Weights of a small GPT-style language model, trained from scratch on English Wikipedia: 1.58M parameters.
Each number is 128 + 32 x the weight over its row's rms, rounded and kept within 0 to 255. Layers, rows and columns count from 0. Numbers have three digits each. The size before them is the row's rms in percent of the matrix's.

# down: layer 2 MLP down (transposed), 256x96, rms 0.286, rows 166-211, columns 0-95
# gate: layer 2 MLP gate, 256x96, rms 0.302, rows 167-212, columns 0-95
# up: layer 2 MLP up, 256x96, rms 0.312, rows 167-212, columns 0-95
down166 091:155117113137118121078205149108127186130133207113177122104150126090083137149136096089132147127157137091107065089108174139108095140158150095089096156150190124102114098157127119118145131132155164217130116129154136152117130158113198117106148196158168056146098179144122128131090148146089097084
gate167 099:096145121176122122149067114202127154145089097068128069153146171092120055104108134138131164140127102138125196126122138114154118071143105164158105140113146177176109127134152166126161137146146148118129103095177128116097132050082126161118203118165200070119089156183113143101122121156105148137
up167 094:171132108146075139151156106164073129088124082111111106170141195114161108130149127108077174152150085160090191150178161135186079079121079115144129099169131213166105136081124105156132147114142063142100081122135150112114137087152096132165164139160113128209144162111117125130123115123095173141
down167 097:148148114133140110178140137123140039085103130117133160087083119143083126172160065127118153138141133112058159145192052110096067133180145066164094088148193139114175158107079078168104132133121072090147122169156152128169117147146141132109113133140114113139124122098109142149073101112161166138
gate168 081:132125129154077122130163081075127131102141089141103076104132094153112123096122100197126165144138094126083109114156134141186120136155162147167155120141168164115172154132114076127056121126174097089126169142141078135189106186101083123111199131119117093111102178117169085163082154064088087134
up168 096:106101065131088100171101133121137083120188087189176082104098142092149113096100102128120103179130096071113088126126111147123126126138166121125134129151198099098091134022091113116066136139187104154106138165174116108153097092175110141131167141107133119115142105120116051165115143118146112174
down168 109:130107083141139143204109160156150101122157119188131161255141126137083131087163081100140158058123097140128075087147133106128149140097179124152135114157135094145058153113104170072120139108140167153106155133143160167157082077176130157100118155105153128152136111098111107169129131172120138126
gate169 095:145075179114095159156152074089180099170096083122179136143147116128089089136201108100085152120057124108162115135133073123130080122079182116167126141116115149135082131138127166110034152144133110089085148152083125093146148087153117166166125115159076143144104156102137110158122111137116192098
up169 096:121165122142167143114128192127038126114161143075114141135113109184126105080096106131179083144188128107146136129150166080095125162170104140074150114131145129135150112068137106138230115160123147162146113149122123169123123223117180089089123139135160106151158162157161128128084140096170143145
down169 090:160143150105123140139154105172149124159150102176076132112133106085099095130201129148135111116101182104161114199177106078151145133117101120222165138156089095121123149161110110124060118166107114136049154124090197077134125082129108137121137129157135216172118109123107156120101085138125138133
gate170 091:113111105130165179178108140156083113148146114141140120067116134081139141085125117113175124106091165054180144101181109095045126126161080146102113142112124130118125108122126139108121082135154139206156149095162168112174120121072135133100155168143118151164191079187119092094075147091102089160
up170 088:106125162106128123143149095131107122143194116122043166166122150137156114171135112096160164152194108180098104109139136136127146078134087131143131163125146078148169101088101116094129162081067119207109139078153131124101165160061114161116098069133182112147127152084180115091117100137108191139
down170 085:172106106150151132127123122157097151106110123092116120115124104134084140117122103059128148133108139154127126035147119131059095155121115135186104105150088169071157104137106149106071102102151147111112186099140091140102111052178095151114084154136135115133212107142093115085130137204125137207
gate171 097:081140145139106131103054089136066149137113132156173192136121114107137158125131121079102124181073075134131108114142161090150126091133159150107116107121144128151104198127155147159126125095137204157076135204100160138138099090124136102100093097212116120133160157144129098168139135060066148156
up171 096:081143176047181145126138120162135119112189135086123136117174156138138137161124104108112062162115128111139109111125177059130094171152106103121126071216142152101144131139126150135151130107121154158063162128121150123047067091151125125090128100123111080173085149145109143165114164135146185167
down171 099:158154196115112154172207133111123105130139124149103100151130093169090133145129131120193210131132139104111140181124121153133124175178091066094096142127111122155144070132095146139096128157128077118113071137164106146085126072154136127152160179129063127092073131114101166126161151153191099178
gate172 068:090113172116111130118153091147063117121131087214133105124091148121132133125155140083090073139080124160152097114094155141129067130109139154081162149144118072170144129132081144118149113085139143153083102089165106100122151123139070085150147015143160122074085093125165113082162091158116136129
up172 139:122157112162102094098112122158109052145202108124129111126177126141121087100121096128107119129122109097143078149122104096120099190121102099088193106152120133107142147116123118109138137118161131103066070137166091152077083112117134156139152155165071025173187123100065105157108135147125100185
down172 132:104170116131072137079099101153126085144188099116173105141169119133098098111124113098147053086128114106117111125107121101117101210160122140062162096142115168119108153125139118131174165094175107129067119158132104115081076060125141188096103157157103074189166134105098107136126138117106107187
gate173 110:098133199092100148140144169135066115129137077199142118135149148133152119114115120137144142159139122138167136151116145133075193153140112145093158105142110147116100099106166151107110109067145036099067142126133134109176149058116118060135095154100102121131180147101154146090168129072191189123
up173 106:174137088208142135173114089081143096115120132064172102112135173103148128135117131145121093154124177108149162098121053115111144112132144092143123114094097123145189124096058131115128168143142157128157094122154099160086196087141147147099100171060152096136162062125086114138107164149084102183
down173 103:122129188134127067104068061230088067140124124059129063161137113152118134159142113159107150118134124126098150096132145189136092128142163141134106090166133138163130102152113091185121140133071158106147153144151108124122144111102154112157096140195097114147114101159127150119148093225105150125
gate174 099:124129103184126179133157079148147177097171136099162108150133145125107137110128147095112147139169055121143096095122116115185126171143115112077197101117172133076165116109162078149104139113082128144119101155095064131114179140155109055100125125106185168109077163120163046158093164143123118108
up174 093:154210113122092084156090180132101112162106107121079145066100149126122112130121118100112072157166126151140096153161142140148142089083118140112102163146119093168116147142141100097098063124138099130138152140150236108153125055088138170157118180140128069073155157143110118067158112133122165161
down174 099:101120156126077050142153134183156151131164135111128168098114122116078163116139080109124158104159133131086116158128133131141131110159157087156068098108139118130158154105105135122171181070130146151104088064113056140105122129122131108098143104100152134136134076066222054164101160157189116107
gate175 100:124111138136097114150097105141115161079095127074069137163150178104105133100153129160130122164180136101126108083171126123095058184142128091081143112094194098176174108134104078149159127112178140149123101096180165140097105113078083156189125111139103079096148069110139116162155073153159132081
up175 122:129168197121127137142112109095139161077105136107047114082162106138162128117110146187195144114149156103156152109104152127098075150119108095120149091117158167135111117099065075080185113129162160141165144103199148144125138140096096137106151142118133073140074094080105194176096104144137098088
down175 109:143123178059140125133129186106152119139120133116119150097148134183139139126099119173132123147086166119107116145085097163093116105180085035097163164155145150133153124076108156099217115164167090075188137151133096173108148145100148129160141091132170097143107115163163183124105128099085126191
gate176 102:082120159042091145209132209084104090116172099177131133081055139114133170134120107171107128106145157086110101202134076103121111145113088119135095075129172143104196127125134117082144131138160136200156142145173149117140101142106141122123133147123150143155096130148144127133132077084121162126
up176 097:108098142108096141168158162146131086074174117133087183117060129119107085155120128143166151134110121096078134145121091029150135153114078115101122082126160148121163141111097110126174089158120168204163123131150154142152123173118146139082182111129126141125080117146107189104099049134099128065
down176 095:136124135149190118148140162143145146184112121185164111140060139156177101177118130146123119101143115156107160109058173099135107157140132075166075064173136116135172135176142129189100121138143115076156116092117097086142084153119094181148114132103098133169080123148076058199120146125133111151
gate177 107:130197096142104087130120131127136140102095078114144094129174177094122101120145186132155125141089156190196101129084112104100132149137116134143114144145187131162118137084126149133094142113124155073116132137202173115166085081119080204099160160138146123184140095152177116108152038106141164144
up177 111:174092148088137158127152102157149108165085144159129118122123170121089146140076089091105116135134126081099170122185116099124087142149120125099214121159059116090173116132100066130108067154176069136161142134116160152085134098163146051127087104140167114112117184087056113149123097128119117136
down177 100:138127131147097073121224217139139132125140109142151070091129153125120128105153137087148105088120121155161087131135066145150100113124118116129146152115159120169095143117105094113122101098191159088065156055123185087184101145145123162123191136102094140131150127152179112161120124179063129100
gate178 112:116174150122162168106128125151126124109097060129118147149184101144126127134082130124069125201112125131123167109057148137160129062152166133138140076110119160144185159151109093106150191119145182148119108126151133116136153106140160182161140081120077041136147169098142141152082170084086188132
up178 093:140149165153110055097179146106142156139162128121128111102116110126155104116102142133175121106130144145106221133170132163087195141087071127087122160135158176128075107130123111143086127136116086061096123121076132128161131106111070099111135145162166181124159145201079176093100172117152085096
down178 098:139130121132154151154123109122165150080115075165130147175121128201127158132061117158140097190140101112116147137134129111106170098133151124114210080121100106178145144125139113159165086097128127133164128094114175137119123103106135156113132046100113098148123154178124060104031153097114205169
gate179 113:126179185141167129114176108126157094130054108159126111130081125122133128137162124178100124122086099196139117070081081199064095110166096120146117147147118137131143189077145167107114143189130156144142145062135156135107109111166137110113177137155165105128112093048128127175131072135130152133
up179 116:136117140144175159063090165107133157101095117115132143082098108137141101177154141039152189061102122123133115148089099129165191110102129164152122136130157198109160151101111167139162098142137181136180211094092109113189129150122155138140158104158121159132158126144112186119073110115084116136
down179 090:069136049160145146146073140131114093113157138127117119156140071189129144164095106199112196182149093177138155075154143133049036148137100122106120124108127142120109158150142163106101133146097147129099100134155103129061149096119118128154121140102146132126098132106122141172193081164140098163
gate180 096:157188156119056142139092063146114100121140097114071152108172098134120097114148098154092134133054130143181139113132090114099119090158109084129122153219101136123184099107119164085150135139119172122114153101127154142148100148136070181119180143102166127164166134132101121078130138083093080191
up180 099:127154089154169077164184151117146071132144202073149127118160144142140135116068145150118122160076130139076149122155122128115096112119146059153193090161082153161159102157129106129131170123138122122155153112077109109088144132144116136135093042103160091094074213087099141121171134134136158107
down180 096:097099132087157127145158165093133123151171124194186136062106119090160150161150167126125110091219161083095123150154112209149130049077145137086087109100153129149119120143131132160125125096119127122098164203165135101119107141125147101158067121132085128104162102125164098159102176117128174121
gate181 098:195118128112163094146144069137091136143128117118120140080145083149124146154143067094146128113142117107155136162157189166163124127170132159183116129160101186173138139107092112048080101119110135102095091092135113107162140146135135158119060123149120161140213197094162189167170128132084102133
up181 092:159081172179168130107113101143128134127106153115117132109098080124193141130186087106105115088132121138209150140134141170116118124170115140088144170157107167130192108138112127099101094153092139121133083096113114094151107129194180113129043135123158118140191111064188182193148155140119107139
down181 092:105167115132137146130143114125134105066096119128128111164104172113078085168089186111063082153080138167141126062085083125116139119068156120144206179123151079107150141141131082106149180138093066099126178145097111163094155158163105114157185164097166144152092107150120123107091142171130138155
gate182 100:158132169124119133116157154122095134140196091154145129098172106089155082120067064148138179102111132133133100129131152207127148119133156176148016114119151109142162135169107121115098069190123084137121178118126167143095124082068130108069127099110132116115141108180099173092107105140141154153
up182 104:172142109102097139070159079155158134122135130147102149180136237106092138113113127120108102090138070134110091159116162162125108087204170099151189106095154133151161110169175075143133120150137082175161116088130144128166104114132091128110094100076147141160152101066124127157152196101129125122
down182 105:147136142130134155116151124145103103100122118163120175108101198032128127124077154155127116152089137089137120162152141151111173146067153112119146166103049121157097168121119087162222133133107112149099163108104139169203161132103096141118164078082181105168136118116104107171093132077129109149
gate183 112:204237186116144145153169077133122121151137107087110119101211183186093125113089133095148091100173113103081117134085158142072121141131106135138103138096084162170182153125090096148147131110122116115156119107165137152119103110090112104106133143108098086104199110114177112118109111142141109103
up183 101:027073120124111149110117174129090101142120092136154168171100147084153115120135126137076079176108086188158127118130128128170175136100156205150115099109139130124137128098094173139104142140143142126071148155059152094152155164166139137179119065090163143106089117146123130154188189115105112143
down183 089:116186201132159080140133101185133093091145131151112096132161153104137089154151156113109040131182137108151155159165129121156203149134139135140162143100157121092162116118145153168102152149130111143184156163162148138151080108037133135094127080160107155162139110140094156108108107039112163147
gate184 102:098176070190105055101113177121095102138148112079149144198124151132068162112109166104137146117176109163143168195149105152156117117103153130057222092090180096125116123113162103193116151114162129108117099154154095099142136158142125167101115108112152122155155095145115108124099120098106127164
up184 093:133097146115123058144134189168176107104189107147153136118058089124139150117122156119160114082192138124145152199120104139127170116183101131061149162066168121135188172146170111165084151133154166138146167132142129097088103151131132138103152088149163120067132091111143101116091169160175126101
down184 091:108162061128104084146157137105127097127104163121094115111104105183075113136129148073110152129145166181123154134176126074099118052092124121063151077142149154165086072160113119151128124108180128100080105156166102098096073073175156100091128188102089162142139111128101132202131127133113115134
gate185 109:151117102147153122150193133126141170121123179173080115181107112127165128124133157081141078116145088124173120110125067090129111127143149112136130111114194130107089056092164136137180126101104167139130166130105162145147116060214152103126152067114137109043084129131093126175164146161175149107
up185 079:143099103140192107146144183134170119139125180171125053152095125087144149137135096070154097186076100186148127153132139141127140155124079114155083109147103135090142132118175144106189120140121147188142193146136178144141103121160185086133118098106073136116079178119071100133176096174143119111
down185 083:106106141134135133162072167128066127117109122115134131076186121183136121113135093134150163113145127173094145135157169098095117115094086150077091181153091151151120178132107120084120095123153128128056148131142129097098152112191084193110095193120085136226168125077157105123154132130083100153
gate186 096:128177101070149170128098174140148100119170109154239105143188155073125153126137118067132131190121102133189128150143206144101124128120137107130181111153098114136112099119134138160072146129129160115072110166130153116095114130072175116148117150179121100110187092142116110089112156166101162135
up186 082:123132130088084099169133139122039141160151163042088201069179113195128152142104140142104102091204148110084151094131125119138120091089100141108100152074132162157139139116111105131146126125184139164136112070211136126165154149105094100112115105092100141129105102163137131148125086143135147106
down186 086:072122121064082158127099124089164063100110071161157104159162135118056076112136048156113156157104123140066120055096141160061151177169108151121119107123108145137153155173110167133098124117111153114083170101129180173108089135162151157167165128151144123119111140110159119117140088141098145128
gate187 120:097105096197116100092134110100119143131110134101109106120085097126116174098109121073080109110140100158171044121124047120140101130148170145155135122160108089131144163116139149116122168123146122170098089145130132124131134061153145131128135113186091066177192172119094053189158069113121104156
up187 081:121075083221073136096167116101122179110110204123088106111101113135145153128136081095085148139107109152136115119148088100164101102117174105146098147170180100101187146158155170155130138111147097163153099156152143116140143116181152120137158151155121091163157172077098081195143068152108137155
down187 082:142135143073155148134144136154170106125108175161138159146169175180119074149129097208154157077116189110085153135098158153136167070152093104068135141161153174110060114099121110129147112158106171129155129139130099171130135206153145104154112148067165165114145119113151167114131165186132172161
gate188 113:111192102110128078101143111168113101134095106116167145116161131124123141078139143191144157148141130132080138096167090106109108074077145070159136136106100082158108058114167137088177150181160144092168128043161143113122099111112085104113147121105113157182126187154063136176173124088136132116
up188 118:128047124141101209136077111063145154138136130157051133140047064127157079183089118121159053107072113161152097124130134118165121117159125154103100155155121143101114134152133188124107126126123140123102160166103117156128111111186130150184176145130125130157115094104142080099101136103095158152
down188 115:099090139188152128108122101148083160162143110098134128155149162132126204100138175155164138142150131086163095125142136130082178112178109157140080131133208097120102157156103104141140130142096112096120128117134143109115133134175144145249177137114150089093101169181168127114089157075068098132
gate189 112:148150133183101105141132155178128124136136154066158081137166174082131093094137150114195108135138126095183058152156151145121089101113141100131134109067174068090125140098015139099131112095139131139128087125129131105092126076142116155101164074117141148126122153169086098129118171182164134166
up189 107:130078151073117097176130101037195137094140077157155208129094110185159162158141122141079151134077144159093187127106126123126109122134089118131083135189100164145129090119157126150091123102149109118084165176100126094130082114083150085190084148125095141138140092140157150117158123104123115098
down189 097:130142104098073093130111102102038153135161110111134199190124063093178180112155136157110119103125135142168162118059141101093096198148165111118123116140124119125158083143134084136136174150155139121091179148141178119143066094103127147121089134148067158083111160139148162123130084088143143088
gate190 097:168130165070142121152124175132178126096088120096139190156128154049124109119151166138104163132093100134130158136158157167098109108130142146126101111136126097066117110136120119139085133126169088066140134136128061093112128138120189090199151109137212187113073157150116118077115197156114156112
up190 091:074162142051157131094069195095120118137196136165174074115118105159086095124111113121141161139093151119137099135057107118141148172168105099125125138079101113094078178115108145109160083130133112091164134127168075144119122111148175114106163135129154112125188114180095134092119152168203101152
down190 101:096161080148139162051032134084061114143145134158126093127174140198149135137096153134132112084168179102145135145113081076139087144096171158129152171118124130172162145123072167138168138119137143138134068170147102189122113096102136149132160099117104154136209115147109118111121090106154120134
gate191 107:118113132173154160178158140123128091132123067132170070200129144059086121153136140151096127105138122166111037145164129208172153145168174144152132193152100137102125110118186143160097102136137168113132152184108107094123115082111133141188110159150119106103126144142169134115166152082186136135
up191 095:094160148194210151079143120127154151116078120144102161114133057134101136119159119105138121091087127167144066148088154165171150135130133127109090126187090142069064151106197153163133117133177166154083129111108068146162093114136138125144167175157089115168100125076159132123113167103128161125
down191 095:133129157143117149071125103065134146091150129087121144069166140192089154061144090136203176177124158087135174122071101097113117057117086067098125099131190157113133160147114139091158100129118106142152100117150087121108112144072138161091143159144120098105118090157107115110129091184156165140
gate192 091:076124141190091189111137154135141095155121094141103181138110181128205066137177064147127163078132104051169172100138130161110132123095111165077084104131134104162110138116165096118136143134163138164077130114114119104114118087144127086134100118118111170126118140115052164129130092059170152140
up192 092:141083137084141083140170093111173148104105132112106111175050088120087172150117186127137119166181146118123048128165142204096096076131126124127153136140110094132105090117139122101137148165154127123183160092073176125143187135096103107175125079154119139067137098122144126174069114157140105103
down192 098:131144086114127102186119119103109121125079104096123144141135120160128102157151121186110176127176144153154152105206068117161107116110109148161082150137101085112128139157136163151127173186172137140069135144153168078123090100117144133148108114073089159047122199103131133213166134190132135140
gate193 097:140176176161181153039060167118126104148101138149101109120162090127151129161139080165132118158095158168193145124137158145024109092095134058084127115145086119136110084184105098137100111132135167146175145111152157111148134132088162114077148132150148137134171113129126130085121101142093095164
up193 092:113103138174148101075178096108132160130111129111145160153086135105148075158102127121087150094114136118135138167165156119157104164142152172054122102081128168162122138113121159094160159130098123069122120121070083071155149158093204124101112125109151058082123141084090088126108135140201115202
down193 094:130127102163138104151065118157083123154110160181028136126114113105188099144121150116145083146130043121157117157101162116089113150176128170130132015116056150152142144170156139144108103112100107113148104137117166105138162111113083144127147161124102157079127142119163108132059157129116145162
gate194 079:138192115113156150084197131122169126132181113108103173157098094086116134104110155133088186159131064137121117141152102115201142157153126107128160071132056140152158081133141128121126107101104148174087107064116014126147128121147134122157094171162104101127117158125143130170119084102120169138
up194 106:143081115119140036217072141141085105156101180130155081059110120146126199070125146153161085129105168142113113097106126171101070112100154147175129137134167118111082111110098158137143130116174131126186166148115186156113150104171132119071137125108134127111101077139108089096152137129154115111
down194 107:131076153131162087189110086162118138188125163131181081114144176146144111136148128172150153083135092111113105146111115140053101124063171107142188166151152114106051122113105151109127135125153141119214108107154162109137139080166128097110126101127172149138156077165135106131170060111071133139
gate195 070:109186160159087118094098110151100151059147118102131102105211128090163131093098114133160137113133136108136120134151126150146095126174117112200095154119136155147162146079155126155138117157160171112122116098141054175186115118110109116018100086194112157105098128173152135092098095115100136159
up195 170:208125148125109107159173128122110108143124165132096101070135080175132073122120147108180117128109199021124127112127122111155128170145139117099160120099189193088151125148089122134170068092093144129161157093163101147135130145070142144120146154093157113088171091117196123096132143118149095114
down195 146:170129130127165131175168121122125122161153180133132087108137102162109089135144156108198105125114162089143125096114113069184116169126133120100170122116161170082189120106107119135146112095081101127201180098137141132099123172072161119084139157116134130134148112111222131063123188106108052139
gate196 087:101196140177146158131119185124141127128147109110109160186125131133121148140139138099099177130162099136180157130071149220177095082093047164100095136104103127167166133137104130169210125150103102127084109112186129097161128109115135133101134079150088103138133139130140186088125117077101133081
up196 112:105140163099188161088152157103170159072144103133109131120093048122106168110077131086105131093123140093161149120076140178104130154196116142163105126097061144101121100188146108108202109169104124145099122098104081102163131135113109093125110094109065076137141154158155171094105140089171148117
down196 109:095180109162173130093121142054164162154121142079139141167141051128093144136092087138158190155158103100179174122085142116135110152053112112153081139137102144145133108162129095137148096142043104135131110097110125075198130094105107134107162134125066161149110117109105176111111149146184104119
gate197 100:186156231126106133155125134145125126106154095128158120169168146086121141121129030160128144105168175119114109120144111126111122186124113129121155174121108155110143168173160177092083095113107079108153146083143064093169154134107127097146084107166106096136129112045124098123109103121120161198
up197 123:112163138084111166067102125092133206133126147121115165103120150163084114156129144062049180108148130155084153120152111131176184149171111170174116120146066113119135160170108116143124113090194138108104125137135145140224100190084131147133111107151102109142160168131158172108087122139132095119
down197 113:118141115140049184154114116106137162129113125114187103115151118094118132120159136123159177141137166142130175132162073155175126094096095075173118140106091093106117149138150108112135100111161162164096106131141150186136111204113103150077114077201073131115133162156128140153127094071194062172
gate198 104:119146137115151105094093114151141184153115144159158111094127125121126127145154157097101131158117085065167122165078148095113126120092188085081189128098121173111124139112138113164137079163165142095055207028142084139180125127088136105128157175154138110119089134116201136145136178133095124134
up198 087:138146180135151042175107124163090185170088138136163148093132117111078152146142116120105123102124152123130101141119155112131161131172132164141121122184107215132098134145150106151171143145230133106100133067153078142148165176126118159094076194159172122077124150111121153119123153117087087137
down198 099:085176116157074151091076135109101103118159103144099084088070174124124147154175169148121084133124109083072121119135122116120165137130161093157084142091114119113123120127084135163130143186086104173117221099086138122140135095157182061147134104106138159142231125156117129114133104107086108136
gate199 113:038088154166079107173103127093115106086136074131081120127138111102159235082167136159127141137119103151128119092153125146147134130188129143207092136108141110110113133121127156147091107139170118093095105158079161070099143116201103178103162131090147111118111143156120091120104158150177152136
up199 112:122071104129061112133102112090143087106107110132099161053132075071085164101116151154143128193093128117070114125146116136159043110096155096139143123114170161125082131190125102192171137085165169154159135129119174094122124140121168179155151117080153136082123137138161124142188116105100145140
down199 102:119088093144219150145154150108161140112109135097114073160163119164106091141139089121107097109119141109095171088076107160147140140110136147192056147136136140086192161089109109132097110149118163085145156143156079147125126104227107084144115168141125172149100146091086100116182135081128127175
gate200 092:143076161101126158157136115148113146117139125153134097123108067131101147125120079134161163127102125071144082095126146107123124211112154125134069186159115171114170191123126139062104074140130119140142161117120091148140115138088141191122107202193119160093049102183158110069132100117153133108
up200 081:149126099142153156075112121104113134094102097066101144126153201172158126184170112126103050128109052167131186112142074138143178031137136176111127093134137064151125098139135140120095152133125153112087113159100141107122169144111125078095147072128134102134141146111111097160142153128126078184
down200 090:105103149119093124140149141077098080177112156179123081105124140104129144157111068134154145127124073084131122133169155091079140164113068105108074159155124174116085103136145127075128131102147177126113091099127136115193090157137119120164116178172115165157082106178152111124111100131084218058
gate201 096:126153133119123167135140107128096131124173125177211121066110149082129148156158175079147108133128096089133191115197114133134117094136138157169121096151093098087186157117145169178044104154135092122174135114130156104158165168162157100131101121153097153069158183157119178147128193126122116116
up201 103:138149146113177134111130147064123166103202143140173113100137074114152135112107199072167106134185145135171173146151159140137117109139107132111187084108138072055160133147093137166163109152116060112141115096099116137164152112167119103094136082097124098102135155172119164129085184168192114133
down201 106:181125164057157140143141146090128165131181174109150140133090124137135069128094194141138077153198154126135114135116123167126088117188154100133142118132116093052117128156157155150126171122091110124149116139133118121194168077180122159136152113171084064125080095133129140128091107128182091199
gate202 119:127153143133198133155136112090121143073161142206176145178163180101091134157159134127120145163066123149103156108159128142088195131162160190146096098156181105152138141098127160120103108167145113145116125148107068156136115120148087100124166080126159171100133134192087101091126138176178191140
up202 097:102067084123110130115108090162122194157065087077140131074090049135110097113185131115100131101177125105122075122138125081194087137096072125093183109095064191139141129151145120156126128082129124101116122138141168167157121100117135157102089145147135148175137170060109124117125095116102137139
down202 100:116132113137139130115143097150194151109170144166207134075094111171192118116143128129095110135174114120132193135153102143097121145078174149116081153120102138138086126078167098096114098158172080121124105067146096149132114114183189090165131137092115107117171144146175041122102199133131111125
gate203 119:163119127155135096160125136142152077154162118131189110139214085109142113115159124100147131132080149061175119128143114120108138193163143084125160106169099195126116092101058173117077080098126158087135160155140108137080072103147123154169157147112118098110143130111180064160108138179122134181
up203 094:130106089107140106149099082122103159069120138152079109097065165148137116103104138119089083153185130138090107149141149090167100148099127122128133098088153041147150116141161139105145106091032139150131046121170170123141162072102159166102093132139140166150133164209108147114140129140134150083
down203 099:139154103073113130146140135095121161143159065166185134133154150141119122124150143102106153155115119109202136195142123059049152148147136082114120172142139103117123126104119174111131084116177137152176121090169137125094092128120146139124131173176128124076106122074156065128133133205094143037
gate204 097:116165166155121105139089195163078123104099131119127103113141071135110098102132139132177087172111138116128147092105226093130102149107112145094168089142149136164140146084155114227199148136179117138081091157159168148131122128118155170146110109071098126169099176119120152114094093116118071125
up204 092:105064105143148089142091126146092143150084136118169080118087143126094119116056163129077127095093133198117091147141125172132126103086128178083116126182109125169108146151125172159100122120112094078135129127153097113117122184162156145139153143139147098126169148174204075032107164101102159106
down204 099:085101114146136127146118138127146127133078093087102077194145133102175129144113142075090081105118133190096109188106100167157140116127080178093135135138150161124084156132200168075081098054100186154039173154132131115152123173122093155092103128127138128105142099124107111124126101131173162105
gate205 098:139124193151149193141128121144122204147179155132126177109103117132136120083124123112173157159126088157074187108130140159181124139113145134159119140129080138094139190149139134145112066114134097067124094194080124153124181132103166169141159140143195090080137145145125133130090124087081066087
up205 090:103110139126128094133061158148161087126126133134115046123101158119172055114089139090088121104121135095169083192071140118187090133100039135131156153100144124132150149115154142161135143160124154127151187145204127114174154152107160139144105129159082122187147138083132145062121105150093119138
down205 089:135160131158084169108116080137114106127103144188116071212147062128167169139112153141115113171199110121087233147132135122155144112158130147127161135149122162155126112139132154161058100155108121128163176139133161079076138121119120109145124118139139126223106133177134077137116105100113149161
gate206 097:113117127046155123185116126197109170144115140164193059124139122176134111178176125084151103118142139146100114103105124110157084123088155163133097129167115077098080102163106096159138092148154175098166127081180070132130129170132146169084119107110215136119164087151102135112131172129129116123
up206 105:114179094162155157082125137138166114150130097116148191127129072131085146116129130168125120139144140172165140075145062154098114111139065100118138102150105072114096100119165124218179118122167174147097117102154097135127054075105166084152133107099153071099114110179121103152058152129156131129
down206 103:102162149110155139076122165139132149146098125157124153100164102124106093140171143162132140108088149160175105099153139139105130068108103063114173121078091102139099117138162162139163129091178101112114054123170096198119119123148172031138159121050184116146132107114167116110100078171160145104
gate207 094:158115190145142174171164142100123165158177075142128128167111091114124098213162150085105166108130125107134132113117137142086161107187101130142104183100121128050155089151140166198102174116154083143122107164139167056155097085177120142086176121111163140108151119170147132104105140130160102112
up207 091:110098089091071049124101149185132101108075143132181126071129181134180103059090174139175099181116117136080150166141119147163100162085100121077144093084144152137165155146132087120182094138107156111122155147127083189122146142125097100169079137140088118131106156143100160133126182143137137136
down207 092:170136170085079148119124093112111132119126167143117116110128128154112146118122178150188073190104142120189102121169099130062131111177123133122071046136157098160133098132126201146141153139089174094116120140144117115153072083122156115117150133156106150133119163067114140112052086186115192128
gate208 113:156151173165119163186153066072118110128119119133122066112134107156150089133127165143137097120143185134145146063143079185083177114128160129156123116117141127068125093141108167096134132050140141154111146122136090141129152126075156129155167115147145089160133129186174113091060116061112059155
up208 103:150141129149115159161103130124124105106132117125125094139106125105137113096123158182151120062149162147169054156136105113118148184159170119136097138161086097083102073148089129129113172089149138148105075132165089167128140097151139108164161193101142042138061098159166101113064098063157134179
down208 102:128080141151128129114117140133162186118124082087143145173150165146110111076128100095134153184101091142127105116119198127147149091092070148118219111099098137115092176111117109084191167149105148108122082166109115158140068149152105135099071161102142140127114113107119038121137070097131076102
gate209 117:091124089103086136139119132139136127100158083148131130159121161102198163140075112121149179202083128162155144156123134126129108104129152086172141093088140127182129023105099110137128129098036154119098125175127171111136150089150109162141111111092138218090090127112113102094082126137105145098
up209 115:154172105122203108139161123197137137128065103119105164089187140125165083151148124087146095078118114014122138108123224131100128188103079122128105122135168155130143152108142138100147142078183106093154107121172154113109125147101118087108142121162114153165140152147157133088127148151142134172
down209 112:120135178122111122153157105114109145129136093103080191092143131167117160108159102120142189101109151097097132137094130142158182135165114138134049109126176107063151162135102128151077086119141138132171115119205131190146114154140178126187116136094114094096110120055108118139199126178186082125
gate210 094:145174204168132151127133081128160156109117133127119158091099141194129154141122045136090163125100133150140111106118113119162144101151153150188076131151138195139137088114148115080080212150151136154125141094065146100156156107086147146090113111174154119102127122130115150136055061094079123105
up210 098:138127094047127112098171146139123137164154138172131138136119140156059138111104108110173100117135095109110124113170155096098079223091157060131173104148105070110063142120134153196115113108113104108104096156114071166105128140152162092077105131048103096134099086103116133087137125143153108133
down210 109:099093113119111127112154175128127086128140122166139100169141139132114130122129168107133124144100118114148176143162101082082140184097116106102149079127092108110096154120082091172153092149128076056103094201174123135134137142189155162092131128016117108140087103181116105093194145141187126105
gate211 092:137201129131112103118133133120179144157144100123177133115159177130121119154149122101113121083064104218081132150139144095178122148163122180149145114116102132162138063137179182174110127125109203085154107106065090125105149145104197152140127074092172128144108131110116127155135186072152135146
up211 101:138113108138110127180091098161128117091133139106127091066179085180109124150158130186080165101171135106130129110081110111091160109143073097142106106124139093150187161106077080118109179133170104157090175090189184125146094120124092108111115149188068168127131195130159130126080105119141172123
down211 098:112127142144146109112166097122130107092118114107133083095155123090090131192183154126120209161105116117131128110135073109130129159134092144129064210113179104117112076165138145106139129086224146116131164139155128125105183121146102102109167063195127133131200116156120157199127147121131122107
gate212 099:107067107095093141178115112156156100108135104150205119133090123124123134166163133155109166141089046130079134100203135145126138178046140132155130116153127119080088117109135186129064112128104136088100091180098079184119120141147154165162134115097102139142089142156112081141124114115058153120
up212 076:122077093121105132130094068130175140124140132111143082114114084087126092182116110111089103056132034130146086072110117136083152169106120158171104139127129150116130091166147182166120196099103120156134119143098056212161100162145130106126134134091088096138097094144117150128077128091151127100